config = dict(
    hidden_size=192,
    num_key_value_heads=3,
    init_std_o=0.0612,
    lr_mult_up=1.02,
    decay_fraction=1.0,
)
Each number is 128 + 24 x the weight over its row's rms, rounded and kept within 0 to 255. Layers, rows and columns count from 0. Numbers have three digits each. The size before them is the row's rms in percent of the matrix's.

# layer 15 MLP up, 448x192, rms 0.0708, rows 388-412, columns 0-191
102:092102120153150101097113099119116124106137107123096085118116139089094136136141143149142130105133123133138136129122118107136093118081124112122137168111125139102156091108165085106129119099132105125165140123135121142148143095093111100113120145131144156146143155116078154105099121114142133074110140111128125109118141088150123104112112086141130139127147128125167119073131133094179113119084136135177143118106104131106113122095097114093187172130134113120087110120141121109121082128116126167124092095117136145152087141105150093131135123125052128102100154157069154104133127140165185123
105:123154139118132161130135121104128069154095128113114157157158119124124107151173135124115147101114115143129110136096138110119113103169133107137118162092084144124099103112136131157138188116074153140106124099139156145158105153120108147133091140097193072128132168140108140137115103137164086124129132131132145155099149120094140152098119169117103123129159142126152078119120116121112159146128109110118157113099155129080128141144132137091118155087132092155129132163091095116147148110079110149122164147105109139084095148139116100085113127091145156123101129161075101115093110129108131123
099:120099118136121162149092098142114110151131131120142129117114115132141139135139125114104095124126074157154100112094115096151106158156154137107104129146073113103131068128128138146165126149112118116146179102153159147102145172144152144162118183109114122131101141171111108119171123151135146131123073133112054125113130099142169139098118122153125085146121140157168141145096168114148141133167126152140136096098160120123172126152164097138136165119142165147122120133112161149161175133150127110121122115128112140098127103117128134119143101123165160150046129145142134144147104134135098149
092:140096101100123151122140167125138112098131132131135105129116118126117125129130152135163146105116138085135055150118083109137172120086120151159132072123092120072111120146108112089136131064148202142101142097154084109119134155115148129120143144114092149102167138146085104114155132136135118112163106116149135130146146108138131150091149059112105130117115151140116135118122071157123112131081176115151119134121109117156120129102137119102123181172132129136096127153118150105123119139161093147116098155129143119101104158144145100152144141096152132089130120116122143090132115128151099136
102:103143150121145128123140153109121086100091112112132123155139167130152122129100131135116140151136139143125102140107111145136138132085120150093123163095153127134141115164113093145092143144111137098183113130087172122175146112170139122135129104137167115113124161135077141143119084112121142137096126116138159120115093109072133110140127094088134169155152143169134148155143129115134120151153091071156138121133103120120119095158151129153129116089156150159079121057113121151120133133114117123129107150129129102159129156117147166163073157122132134149129157180181123113114131176161156133
107:092126110151151116122126155102161111067170142111146130125122109079163090118123178167159107128099118139162099156113122130096138102116100100160111112121119090142125121124140155091122085136152096150160124138093131089100152112131150145143106103123182102078172113085133060134125170150116124130109129118122123128096161162107118133145100126150159166139097142094142132145158161133104126149140157124122142136121115151142129114132133133123148093131126150093168160135125152135157100166115089132144127146149080145123092154128111070133171147149135093145105123123125175134120128122110121142
103:135124133100148159143094152171150135138107119131093139133142127120138142136118095158151155156131177146111146047130129086095098146114113135123141121123126134118120151138128134172144138109111157175136121167113144122151106159109155052136146143157188135155192134142132128127120112141094097172142087133164107108112145143125132158089123158133172184159116165127133110148150136136154155131088132126152111094124151129136151146121175133145138141126147136114143126151121134115136095087127155176170146131134110126160151107104107100165135110131157136149170117106114112178123146105112125142
102:130144161107103113109176111099123130156096134168078169131097135138114135139096127130141105145125128080153145134087133143107085108083152127126124157156181117133112149106127129110128155111173130162121112084183158121136128110108107143144136109147138137124137148148156116133134127119123132121146172129127196135134117096128137131137181166110174197156118120098123121153122142155145120121139122090138121098132122102113123175120132103141144129184125170151127108111125142107123103139175142137142100116138178113073090097141172126147137110126138135118101092111123152153158153160110132090
104:162085143139141100142109203084116101094136161091113142103121131132061101093062109128156108098106169131121170104144111153140145116111150133129139100140132171123125110105136145179125142108139134144133120110119110124127165115116124118135159141150116118128120154137133094135142126112093130129079100151141098144148168113160119101088134167109148127124135109129140123098123162122140120142140124136117120094117161142110097118142128074097136181135125123176096142132095133131189113102121117125104151100129163172093161168123078142124130170123157124131117121099115090148103112145124145115
102:114099122122151145144119085122118148114140129138093112141158162130120156112120161175146090130135112138150136181114115078140119093137102145107103133119118170114167150112113164100162130130130132134163134127108086137125149133110151110145096088132138118109115108095129137121120075090121082140167170142120147111095085137155130132094141094119160124085167142133111161135128127157089134158165091105086114158119148132160182136132101112137092170118111150081095170136091091118131161102121124102103124159152121128128099115167124140072132116143138076117141162125137137108125134127123113154
097:149121121153105084147169107123112129155154132141144149134171115097134156145150147119187130080115106174157155083110128113116112138159145149112119120116099104140139120103114141154091105128091125122107099110104102100105140146164137170123102117160081118131118115102119078116122164145137138127149143122117154097128095117082117150148152139129123091120123144131156091131138115117145171173137142158129083136142150148103114110146133131066089131087128154111141136092131147125142067092139105153152139185086095133149139109124108078129126131136135180143128145133150108145099122139088098111
090:126166110129146116146124166152180082154106190104114135125134137134109185210074129135167160161137103109137089106106124160147152131148121116117134127135122108166083105141137138141134156163118167099131107145111137113106119136158160132147125148097113122098153137134100136123137107152149131203109160101132122146144134119111111131151119128159132141160145149136150160136159090138108165140153121139076172130112127100104092123092151120136131135127140158105166111137160158137150138148095097134161156128121149116129174165125109096130163152091129119149136145150097147125146158113119129111
097:161117141075122127081195124126143087125167117132125103158132138154124169131162122118104112170135134133111131119134146095156098160158136111123131168136177149110161106146110123136103115146131125151146174124158152122171174140129111130154122173116116129103134107125109115139153160152115123144101120153135128098103134159160073144112144135123142100088130083093115130121101162112169135125118146155153135131135109152120111091129148113187091131094147129166104120115157127156153116127073144158118101099099114152076131094156103162166122155134111133086124157150107115132095107117138153128
100:136143106080150121109130186112146124141130165133116093135120160165106106149134083121079136075140086127167141158090110116112121120118127110132092098138132082125111132170114099111163179166118127157155141118112138123115114110134168138128118125152137099136083098167121125168133113143086121126067121131131127152099104084121141186113141150122113102114138145118147145142135121141119137127186111092144172123152104109113068153090122119102155095124147092165111132109165132131134168141126134138179127163122123139133091099148154142142149127103119148152120100131134159114119155142148149124
097:155083130119144134142202164117146139102123158145135167126169108142112089134143144154159076150132120115148108147165156143129134162145119153132134109119140092128114126120119148133139137118115110126143085160144109087143104153135117118152079149103165145094117150119165158126082108103101093127108127156164124116153114127121115102087127191087153143138090142132117152108098169148100158152125097141099131144128154137110098141133093110093126129130092150149157162097082151131087088106096162132139124131114116177150128161121154153133149153144084123158148138103113135136116124135149101161
092:162138123104099123161075151117138122143145091122107148130115159108098161093128135170095074121145126141095111095129116138134149126146086080122107097137089125111152142131091167134134170095174112116126099089119163136096118121098151092165118140129131159118152140133139086116129134119118157145119127131110124115151156071122130133138108126108113136103090134131161134108102158119110088127119160170082100179154094129069178136125172090115114130138134163103136139145164155123119119119130142167132106116136141125160131101096147117085139130153160136142133111109146111130152171109136157168
104:111101172164127143136109155122092172111119057115104160120110133112099109140115155109113146123127098129119122126157112135140154185167144156140113075174115126094140158136112157145139160123132161112146144116122139130107119102132125151097131129113097092129101093159138150146111178124094147157113080132136165119129135142124128113159153073112123146114121120128106121142133133158113087120078137096112116088137131139135156131132120090136151110110119110150078165125083132147144138096147068131127085136114132190117154162141110141131118112128121109110118104060131159108142110168140138149
101:128132127168109118063136137149138139129153133123129134162126124167130111146126112117125138124166118132116136075158191127066111150132131160147122120127144122139137133138124124122153141123133172169127153104157151154119136211155118138126108122147143086129135111103177169142139167126124122127110085172125131115096115156111144113114148125130105135084139169147157157137090178135135155103099148128140100117140083144118122152096087144066153125123116069146099100149133143170169101115111113148119125150155133119097072127131096139131122128162097123136103112124157119152147096146136124116
098:108092128128146132108143136119123161098163131157074124157098117120086144139137103185127134127144135162135139110088103121132091135125128126105149139131089122087163096150123113104127138139103166128096124142154135166125158071132093105152081118135098130155162131125102107155107135132142163139092166135114177102157121137117153155135138162126158130124120152108168089117106091118169182095128166134146104150173127137121085140103076152146124078119100093117145093110093140170128126096110114109098151129146136145145113120142128166138148116119117132113144167138135144155147128169081128129
098:127145104149117110146091151114127135107165140101167089183128110132125176117103090110113087129103095111151127124106110138073159107117132155132139118156147096104185127147147105155161147143114161107094179094127130108092112143121183137122117124100128183143170167145135135125129127108121162129086152096148081135104122164170148157097141141126126116122082166147112125127122133116141119134132101200163124127133158099140127152147098145107136085152072126142134145145133122113121160114130138128134114147141156122138127101097128125099127121141151152155178151088114129163117125126114139157
107:112113101129092107106071124149118169127135161147096112153132092121126141146110101165146110119134130143148118090165096113128121132143126117097150143126111108138100110145134123178094135134119138152124114119137164138152117154127089124147108109149078153158119109134113125077144140091094170125150126161174112130092127110100152122117130143102098145099177113118119117127093122142117144083139130136149095126181188096127149104095117119135139130122096109119124124156119173164132097129157120167155146094129137118138124097166101210144119176143134102139125137104179126169157131165120111131
099:144121141162155149115126086148114162127163085100124162119111145176132103117144149109119099129097145117162101151134182126120126138123127138079098151157128142068120129112090130140107149092112130093108102144114156113089112139129112141147088156128130120097142124102122119127123135114098070090129121159099130112098094135119098140132145142138149141114120165112128122081143101107157110084150131162112073136153120162149118156110160128122123163133119134104118153100110143083136089108196113144161098121108145090134149157189140145151127102114145098094083124129140112102134091109127109127
094:137118150122127138143177133094200166118099157105148080149139156168108153108104128134129130169124169145116111136108172145137146149144152097165119157134144117141114134104127081135114134135116094133121057155095111141148087148172148158146161157137089132127133133114154127126106147103107135160154163183114144131114107146103098111151127157102097122124119110144091119133125129111128115162154110118098100120156105144165159166121128081097125122164108092131111181146128131129110149136129157148146139162154118099121140108152093104131158147116113097100127109084134143160154117133097102099
102:117125100119131114125126113113104150128171136138161123136135154107104117127138145145134134120088137114130163173118138096110155104125123130112122105177110122072152106069097104112106102103135124100143152113149080119130185116109104161133126110081143132141094166141128136101174129125147118125090068120121123109117173130103132086104141142151104128114152142122098128131126122139093138141116080111123118119160151134119119133138159161124157104150117161126084165137159121130096107109144123070136124118172136085156146161163116163078119131125146097101071146128201145128141148099118123126
103:149129155164088139108090083124153126110168113146154091078071124112127134166108101092098113142080123135155122128134121113107098163123114133108136122115150110113114118144097090111153137116151099147149149132107154106140123099130102114097126108128102102152102126161120093137113113168094150125163115134157160135133113126152139107111098137143108106160125059171111116122091159090150106112078131094092138121112107150092122127141122146169138161160162105112120142158104140103138140146127115157143150136179109127130121137112114073144127123114124108133094122141133048147127116100103169123
# layer 15 MLP down (transposed), 448x192, rms 0.0706, rows 388-411, columns 0-191
100:116141115086120144104136112150120108112124092123144151091171140140102101112120118125143074111082121101165092084123078122100143137119116081132112180120171100138089146132135101109114125084137124118101117138115108140129133134131144130106114118119116152071105163155163144155118128162118149123115137125113080102115121162098119168134166123121150161176113145105099133097145161118074117114146142098133122137134155099150138121119094132120157095152126159134117169113169125167182163121114129110173164130127140162140131134163132134112150170125142124106140111165133144069153092114111108123
103:174088120143092139116100088149149114117126113167114139116102116134161095120118106171156162107076154112181134112098118088134123130098149156141112128132122137113109171206218156135109126094084123135129153104123114163137129125098074121133118142133103107121142167135134137105120161115102134134109171140139133125127143136139168123130124155120131147117112111162135099142121105114145138129134108127139133135127160111145140145144121107141089109138138174155154148135131112114132071139146157087089111142114162169133070114123085129106117123157136112080120114128139136099082154144101139136
100:151081160145130156148125142123194149139108142121123109162165107155170125110114179107083134128124114123146179141116093137161142085132134109126130129150077148121129156089125144122129115104137078084155173108103138135144092138114093127142144106112122115131126097115133146153134156141129149116113168138114187147133159107137139117172142133113108099095119129134135139124112081163126086150120113109083144091115079137155119152073089140132141147110142127129151156122154123123133090150096154087130131095119155159138150131144110108108094112149143130097126158095144104150166118121182142139
095:162110101116118108109115131113118149102117113084127128131151110128163097112144111120127103145106130111087146101117157161136138117151105127068118169087070116122099130142100164120111136104140119116146111100133167132174147125117110117131137115132144126162185144136110135133164128136132103069145122114141109162130084136143103132148112139107093125131115167111115081105140079102139139131103084123087111129120159117120090094181182150158101143146134154141098129156136124160109169153124152120110116118137084169151142124095099123134110155117091136140087055116125130162154136110137132101
101:168141086162180058110126176123141108087145132139151094120151110123094155122140182140140148133147119105140126155149137116126155076135155100129113104139109112099143135107080126147129153117123110157110154119116119125163136138088123145132154106125159145101168163141172105153112153145136115155156132125149106150087084138152129122105097145131122128133126128121102143104128141105154092193131077181102129139131125119106153102106133119134120138090151121117126103170110067162138122107125107138119105104126091101121109091121127126145168151098176127137083118130175128166124143130129124137
103:144113112102109109111107178076148116107102137086121118144163179133159136120152126132122119108127124113138104092149129066124156083116148161149070173137158156100139105101175150117123129132120129159127139121122132105126128079135091098175166118122152107143119125136102167116126118117131135133127132118104161132119153137134177118122137146113099110142102123123076155121088131136117153137074120135143133119144119061139179141129093122122097129154111146149150185094076178148116144147143118108105134134159109115183131116138125127107100145105113117098135106125136147098117106105141153164
099:097121124093100075145143103119140129142166142104098126143160145105134140110141143122102145125149142127154135112083132103100144171130163112146150134104128158178110081132139118130089147145159149113087124137113101093135118129084102153152162132090123167129112110109095103134106141156128102175150107142150114112139135155091119150141089109156101158106150086169117115173138114104183112099135085104107135169110121131129150120095147109131137145111160100101131166102121156085180131139101120155098107131137077120176113148159161111158121086120103143130131144112126118110134097122134146102
103:128103145140184148160057156113088117177171124124165134132108099093081136126095128154087111098118126107139113125161127179128159153154160137127126140129162144121122109092100112131150166138105133176143107136142143094145144115154073108143129153082123107118117145147103099119174122122129143121151099128121122144101101110139133141156123133164103115123182141123125133137131131153171115131127153152141123119134138113098160157111110146084127091111133139127159159133128173120152161071119090107118108134149186150163097100120132134100146120132136098117134165154126143162145136132087096119
101:066106125125102140133133168173100098103143110100128102098123090106089142134185116157154167123139147165106124148158129117114092134114147118122126134101119172117140098123143119139147100140100145142113147117121097115134125111139143122155141121141116153134124130109088094076114106109139115117133119135148164109152125107140128123156136142161156126153167158093160104147126120108120119146131134131141121126180128133117092121135104159081120190134185089111149092140115135137186133139144078126157149097119172139144122153129119102073126078122104140171145153101134069074127131130129103129
100:094133136134112106150097139102139119169097167125099209126192107114134108133124071107114101162148132162174126124143123108108161131126123152083126095105110136101139129094086113161100132132135121136092185113149095162139158145144086124122142104125113136142097100108153150095095104129126131087114151134126139104103139123153102128073146146110124141079134142142144129139125162122141138102148135138098135149104090138125175084132128155101158128186112139136171102147134139145119140118128139117067159168108126106112115156115129138127140133142116140121130135173180136123109148123115102117
096:102126172090106094083105145134157138119161069174137126110109136123071109131126092118136152131142154098126139139140157117123105109081125139122111133130153110138141147126118127104127150122119137080100129136135117147138076104139147112130167129111126105186099098062150146161147090180147133144143139154116126123127117169154070121150104149120152136066103168139174102110135091125150131124113148107090096126101115126087147160182132135141149135119131134140171146143149129149113150140113133113143103127164148117144110100122159108138104130104117082113095107125136083127143131112165140118
092:099071123135081130113115095097092121149106095138124095179153099140137118105082200151134105115137165138141156137154133099085135131117118134182122164117122110110148110118106170120108128141127112164143140127115134108110121106120111130132152093155138140148100139152145123112125140120138152091159120141084106111119107191123128149160169134113099128154122145159107152105118185107149134139152132110188097141111138130147143142104151126130115130109105108162186116165154092096125133129119149165118150181168121126127109091135155142108120161090116148151083155132149113131143140142129098123
097:129082115159134141140103155076127121138105178133112091113146099129119147096133103165097130082159162139153131118124139151125147150128138123110086081136157115149074098121114098126132098137142130131114136163132133140123108115154099126142122142125113085154092140108148151143108096078146153144118109134091125077138145081099137147082103128092105127105124156128140164073125114141149157139096107073100160112178123117117175105171144126125154136133108128131151108135083110128121137165126120122138120168139138122162112122099093096119135087112156128139157083129129143122147088102170144152
099:138116110113153162155155117148098137126125121165150103091149123128103150141160121148091102145132138160093142156179129171119126098123132102094114156116110100123091105115120116114136079126142153157153119112133148162143105170163149082160113151139113126135157085144141145148108223110115112124156154144123099137139140155122098108127161121118111096130133137114113112125119124167104089093125071113107141140133111106198092131187134145159101126116131145114109130137127121129106153090142131130119152082166141110095108114131138170179153136114114141146120130090141118115146089106126136109
097:135141117143157106146099123099132114106154130114112137140101141148126136151164154141146107149096103131125106090129131121125125130118113164148129119131113096118147096145145141076139151113100125164088077141112156139103121134125185110132114178113116109186150157129110131118136133165105128184103116082072144115114143123143130096101136150141152143129104150105110112105141138084127157157135122139119123125125170123086118109115141146150116099116138096056092129130115171141154096092160123151089129103104168139112078072136123150131171084174121120164151142108147147173117131130127105123
094:148095136151105139131151107177148088122113157130150091143125133114155141122076129113116153129169141182123208128107127159170108127155121120122167144091125164121104116137168109125136113101117159101097121154140076086122088143106129150133141102149123138126150130109150110101136110146183159141144130134165141133116117153098144124119135113093094114091162150108121133127174140156146172153151148107128085113163092124172141122117137129154130104102148157141109122134157129138129149100154133141153124082093092143116088148155177130156129092108120101128152097096104134131139106100156117122
102:118136120101130135120151095147114141098135141129147124138115105134129121128115140158112115136118125099161157163118122150149108124141099114155157153127127118166153100177124108118088117086112075134144146144147164148123143112116148112115163119122103140139170071138154102156125119117141159158141158140146123133153120171153137125104091138122116136126141193107162109170115134158150112167116185188134156165121099107115150165106112119154148165144100150166136103162135073125157101163169139142145105117149132168111177111146120092142122130157100123119126156089122180149157117101099110157
101:096139098094119099154148159115137148095136124106105073161115134085137130117126186085134098143104136111104090112133119149148135127120133149130153150201154142159147144135105126156108120133167174134138104112140133173128128116107163106121096154100142104130146159133116091127149116147093112155103117121138117092135139092149148139161096146104148099140110090138182124109126142119105134147126109154098153128104143151074139124109109092099136096155110122164105153092158102115146112141114181103120154113153152130080104094107131147116117139134152151100132133108175144132129175131085158106
102:093097143118126107131148116132159080159130113123140143123139143145076128126115086128156155156143105105100146112138185097142125133124133106115117090152128097128161123145166113120125146109115125087152076140079101133104088156147114116167123096110144140145135104131119109156089073105124143110132139124119148094129158099162105123143147109159078096113171121133127114127110155194046113170121114130145101099109148155166108111102094124136098156103089149137172103118093099136117132117109155135126159148116124133175139094121109122117122123094115104131165126114109115120157140125107141136
095:197091147109107114117163097144140181158108100139080167114136176105169121150131192108122142087097121150124157136142152104157127121142140111138137138130111140136137085124117123120081143114195127108112149074141129145145162123133141151153129165137195154108121116148126124148108112115097105143148074116104166117114121142104144093141131118107123152114133120135165101133141096150152145128094145116155155156110133137138124126140159136151114074123128189132125104120171103123123131110136137117116179142124120107101119124127136141108137116151094085130138143131094110091080125154103132119
101:118093111124120173092131095106136118161104162127088133116131121116116154071125124115122150127081121120101150100177098123108175133070136134149159111126114117141115111113146108158107148114107140154109137131119144157090107105106122111111108166141115144145134100161096133097113125131152095124056134146186122118133153089165138136137114117097148105125137139146100137119145134116169105124096156150092110121150143108124099097105140154074139173109119107144085118131114158115141142137139106164094137142143118109162137137154111104136141139157106040116099142077150126139130101136106111109
097:110094133130107144123126125141122118135133083110119168170151150143138097175149117178146147122130133122113086130137122095160146099090165127132109140109123099118162095111074158118139117141197112147133108174150169136127143098117164112104174162137134110098149126124094149156112127126112135092147094153115135144093137169143067121121133080114104112109142090150158131120130126139129132150146142110100103158121094122155129093101167064104103140123125151115122108098111157127125125123152165192100157145118130111144097122094078102149123130141139084113130124161134146120145143144127112143
098:111122102120125148156164106136158119167140102126133134117119125129148145128116145107119108127125111145133114113111130085147150105081145116160106117173118173151128110132139131146117092134134142125136140065092162108172172143160148130175144079147107160154136148135134132129109136106119089115130126134094104138155125130135129089121060115116101083164134140121165106168110109090138118055113152112135119148096120133128150147139161113151117184109141090139158094174152113123145114175157158117132109081138109161138159127144108143101163151112112104163086152133105128136130164104151120124
100:139182161150091091125131117126153129142112084152139155123118125137092129133106141134122082096115139130131105093115146131140156126148136118110126129108134112183158098128106120133170149137097137104119174156137154191123152144163116140158116115158141151111139100071092155097141148124090122130139114105104111127154096119137126127111129163125130126165124187134098132148135157177095137114081087150123109134122145180141134120153158109125118149134102131111128136145135179137143178129140152161122113092137173121203147113107121147116121101130160136105126126100138126116155089084175126154
# layer 15 MLP gate, 448x192, rms 0.0705, rows 389-412, columns 0-191
100:101137110116126141121133149111111104131134142163115105148169089167135148142108164151110111130156175110130114158142113149133159143177135119112112123121122123101109161145119138112133096093127127107140176156120136142128080098112107084133138124132094123171119135124140110127146083114136121077098138141119135086159125170120149127131135169147114073106160117126122179109138143120112128145111128146139113075140099151135133128101113126158144152153092107113147092096097107080137124157138194096181146123092109117105098102191138151116120155150117127153156123107145150166119101170091100144
103:109097118105133134126147116154138131114134170109118136134152129159119155117084119099153162145080126129133115155148132097143162121104141156120138154172092166117129115128170088132153138179076110145154099090145119101103187122148116164105115121115134136127126156128120139101085072121163118147138075170122127109127118113111181127130144140139059121149148127125115109178117132116136079141168096135123125121182158139152151098163127087127148182130133124129130136127108131117140140074127143155148158088130165098114113144142141124130167155140099137142138111147120125137112136099146156092
096:128082134148128150153125183166096134125121146128094111109092151127127135109184149149073150114124132067124123114094090149107111099123155131148123126120147144107084115144087145126121117140130129140132152142144136103119127178156100165149140169108134151093111120140129143115168158141153112102153127103175153151157126095087126121104116151143101190140108159114163146110125156149128127101137139157129114157101124146111163152139125119141123121116121161137106094160105136113095128084126126098165144117115092145158105129142137136132142070122136143144150122136174059125129085142126131069
104:125119107124093098116148130139139137164095149112159139153107139132155122107147164135147141120124103109143081110167110157165118134170153137105146076095183100132166107127170114168053131121116155113109121129137153127153138114130125148085083114087124100104083090146161098132109083112141135171105098113146109132139146091138151123156144114127136165138090109122106096066105106126164117129118139149154113114099138162109118149152124129172105113133152068134121107125111118161127141114132117153115117102127107153104162145138120125139100138108134079136117158184166116117131122124128135123
103:119125147084122184157129172120152110151163139113140114147126134117120120119143121106151141133156150093127128156117106110145129132124138142130086137118121103170125134133175176149164136117124073137158129146112122169110155155140121107117121110096169093118092145130165104145136117095119111116128130175139119125086127144120116160130109113100120165066133159141128193170147112143168163149109120115117150128133070119152113164131170163153118135114114146133128121136117148129162116107103142108127141137126079099174125168127112125142117139066114125110160075155160086107118128098100143086
101:163149124138097120089123119118121120086101134132140089124122189110098112120116107126137120159133138127124122094108141139125118133149166134141136122163125103144115124155160096144116129113196141089103141104113126093087149141098164153100135132109110151094108130110145115148155102124090094127131148131093130116138109093092095104135099134106148096127151139153117112058136112103156170194129095091092120158154088091143117152119147120110125092108152129092138116109118105100089155078108116128142115100134074157128116124159131148133153141088182107110114159144129107128132114145091143139
104:092125141137135168111165111172105131123128095101120113121110154154133114135179152126139114112064133139134115135140121151154121112140118141098117096102084152151142108117109136129138097091146124128120194089096135134100131110142147153106127140154116129104126113082122113113145132126118077111080147114139134124122134127137089106084129102124132098139096135127089086105144151073155142095110141166088162112131149169129076153108071141138133151095111125115104133114124106107090135159134118131074133136099119110138145078134120165119120151099130113079116122100098147147109143128060115125
102:123108088136123096140095162180088145121175119111122108137125094132165113101127131138073151113119155143108179162106152144134163114140127134142088115090117151120152076142117128154114145109098162110172112172130108153067112108151116116164106160134091096123122119118113128095150086140130132130136150151154128109145137174123094127142126160143093147128126132127125092115110149138105101102151127128153118112153151103117158114152129142129093138131121118115138131166160134124181142093167148125113159129156174099124154162153108133094145139123150185149115121097155114137080181115139150126
102:119109134092079117159119142128120116110106163121127109167146151126105144127138157145112124130145099132198143122131116107119141116122142151103156144131119129102123121125091124158114138098113118123151096153159054111135187126082128155123102133158103129140111103082106081111110154118145145134126108156112128140109164135134089102103117126117081106090141154152149178127190164114123122143145109150099127099103116173151076089107106137125132146089119130112158137111117164118140094140082146140140121141148132083127104144156172108142144132165157135147113147079121121147104113086151119109
101:091149129086135152130193144095110129103115123154121165136139153103076132151116172113115155146145123110119061165150137133137101115152129131116106142130123125152089140138090124106148117097125174132127114114159144104114137096174107176112159145103139121138132079124114094152121117113114149188143108156133151147148162117147119117135144117142079130121164158133092154110090155109124133109128132176111100131179139151161103123124123121128139146102170145122110130141121117125078086175163144158122136134143108088103096126149112063125111138120149112124145096104123134147137088122143093138
092:107128138131141151146106124096158115133144120174141124139160135079140182082105182106113149074103124091121106102137127108125160165091137111107114149104118103116155128153120128147142125116123137146130083147115131171091105111110098139124191130152169138113123148095116138136129106136137121159164078149116121087166142122095105154126101125122115113133096138100145141109156151129093122087133123105141137143137158135166155171142153108169158152119140136141084124150116074074117112130116122082133141141112153128088130117145104106139107118104075167134122166137131100104141160108121100095
099:125112120141107124111143128128109099119147128125125139123134128116112137122133108157189144115116117137139104103093114102107113124149162106167101141116091137094142140138150149115119097075101156136150138121143086126135107138118134113118121175102098100151112107113178149088133193142100079164144175143153134140116130141176105156164113071136094110153139118115089136115151135117104141142131108151100108142159064126134120120152130100137170109153147158147123141114113098145148165138107184124156164108109180125089097111114114141164138171078082134123114139127113117122107160115111129094
103:148146178147148117126173163108140127096132144125123106136084122169096132108100152171141112130088122111173136148181191115137137169153141110121099118105156129139141147101142120138121106168129125092138137112120103134106130082118147146140109159135128149120116124109120105079135138154118121076153153130132107088105151119144103171098089135159115142134139114133180129089117102134127100091119103099140101105181135112162131103128145132094092153179142138087098158114141124128152108137089123143124139131122118080142126121150169119143164173160148129162142097118089125128130131094137093151
099:134126180078108160164132135108140102118122090117126127138106109095130150150110151116152104148116138126154116133137170126118109134124101172099127193100091088150112093151074109109123110141115124117144134129128101129126144147096148145144158153133108054117108145190131128108089147119116129104081164113111142094116082108089114097122101142132106150142078128125123155121117129081110115112131145146127092108192148129155167122161119121093158130146110159097120142160155093104146162085143114138156140120123127098141124154161125112130129136099117138120152153085128149145118128102108153104
099:143138176123080134122120097106133071125100144086146117125137094141134153152104187123145106140123121182046122157126118126148161141156094132077126155122122131159165124134132127108155097125142168106141128156122179113128106117135128115144143118095117161124110144155125158147102114119146140163127143123116134143113136152097107106131126159140115152155162105160126143123115136138109160111102112136140154095114107142123115120105131186165133147165112145117131130078131102086123129136145101144153168112124109098124152114132160106097116107090104194082144123128081169137087136141118104106
098:153135127121123080132131119124152117133117147143117067135128150110123104112121080147140154138119169117107161107135163127131130167161101124141121084141132149110119168133113096130063094119136101161131140173096134162111141090145132128116121086139115129122124119168146137101108156103134082138112098152100079115119075145114144083117094103084120104072142141167117104140098119125152091144154112151140144097113163131097090131121106150160133096109105160147152144140116126136148110126147129109084104169107157157128145119147126139160126173138075156125133159136143094160129155130118121171
104:127115175078135126136135099103074126114160145123136155095142139091137143137149113129134174102185071133099156143149137141135076126104124120168153135163121115143136108098133109152140173108079147088158091114136148112171158140106120117156172177109132093104133124150113130127131142143076171142110104128116127172124102142111103129165097100162119121100132129168166120106075142084133116116121096124118150120107117133152121134081130113103110130137140146073197116123131124120143136150128157134135127122112129127096135131132146143145144171129097137102126118139105114110120139092136121082
100:081117137142125124156116136124109097116133142138136098131103105114110145111145103152143134158137108131135134099148108153125105162108109126136145127151073125123144112117085114125136132134120135123104102113108153169148136117086156086124096111105111125121122090150143103139111145136133166154097122149141110106107136126052127160166128129146183154070125154156176121141106147091171133117127157176195155088108165172131087140072136123113093128142132138154151098127122103150145143118090134166123125197118087126120098126137134114095122138118132105121138174146158156114125117151100142113
094:131112132109112049110117097101105104116123132119161126084137142100117107117116127122150123134162164110139125096118117102119109133097112168197128139155169116159141135150101093133103129114140105125128109160181115133121147097140150117158129111161130125127137102145104084081100113145078102098165117153092151147107108135143191121128115112149132142155098132140170143126135112121125128178141113125159104111156134170145153126120093087127108149124134120148122162154147130128159140120181087085099127085112157124105121098150149125155146108108172130151120135139171160149096153118128101108
105:128103141115112175113087118083125095133096144176125127135091093119077128093114135140162152122125166130140081139145132094086142137144169097132149127130133093112090135127126079146121116076077130093131077087156091122147091108139096131133178111136115134094134128162125123134141150117154129098124164093132095143134126146119143113170136117135129128136105146134116084132106125157113120132137107140140113144119116123140084131151126164148152119154105095110164177136167111114143105137157121132124133089142150126154052149154141136128169116151105100153141087163129159126096114145134125093
099:100125106125131131147144109136128111142144132105138142095129136132120096152149129170129150135090130099125102107136132147093118150118138128114123104141143135124124147164141149102148126101153088134134146072146145127161143139163148136111155173113104131098148165156124132143130156133094106102123148155130131106119091161084085115099129109080159133132096106125175102130107139181131144152148143142143122119108074123134154140101078080160112115138156160096164137139098169151128109036109182128145114127116131138147152162168081139138118092118112127100136099102076106130140108151121098154
099:121156141116124127151144123103121118177117088102142139152174122155124115120101109116141148130112116126109114137122096132127172106088189133122105097129152120194139157146156141128112146135127143175178099111149141154127159147125142082139183117088163148139083134150158125140095156134123115159164127092101143095094149119110111165115137135129139110126096163128126126149141098089150109152095143117137074121113120116168127124138138141106130182107093100181115108142136082158123155144106163099157121109119107114109137100125134106147153070140124121144117139143153120109158132112137117068
100:145116161123096099132141123135119156121128085170125132106121132152101138117119149104141120076138084119157104119174118138124142084142129125118147117089154156188104109145103042132141115129095104147125102097114144120148131148129183136101115098136138128087098142128096138091109134143137125157102144144121120131138136146125119117142156097085110145153104121171110087080166146123112157147085100123102171080131177149129118111153113144144126137141151078122110152095145165130103125128178133140098097139146150125106087125142114172145114139115126172132104119106108108129127103126128143175
100:095135114161116101101148101093113136128137160096130170119134094124099128137165069162102156077110157077119153190131120174113113127133080154113126125120152157139092135163147122090120114147125111124145124116124103134161152144139103137153109106127084146139149142122131132094121114147116077119114132110123103137138154141133089121162124122110110166121124161127091153117081135099158138093124117112118100150147140112130112068150123107182131132143155114150165158140164132119117121148146201119144153128132136142087119129159153142126093151122100125117164090158156087153094140114119137122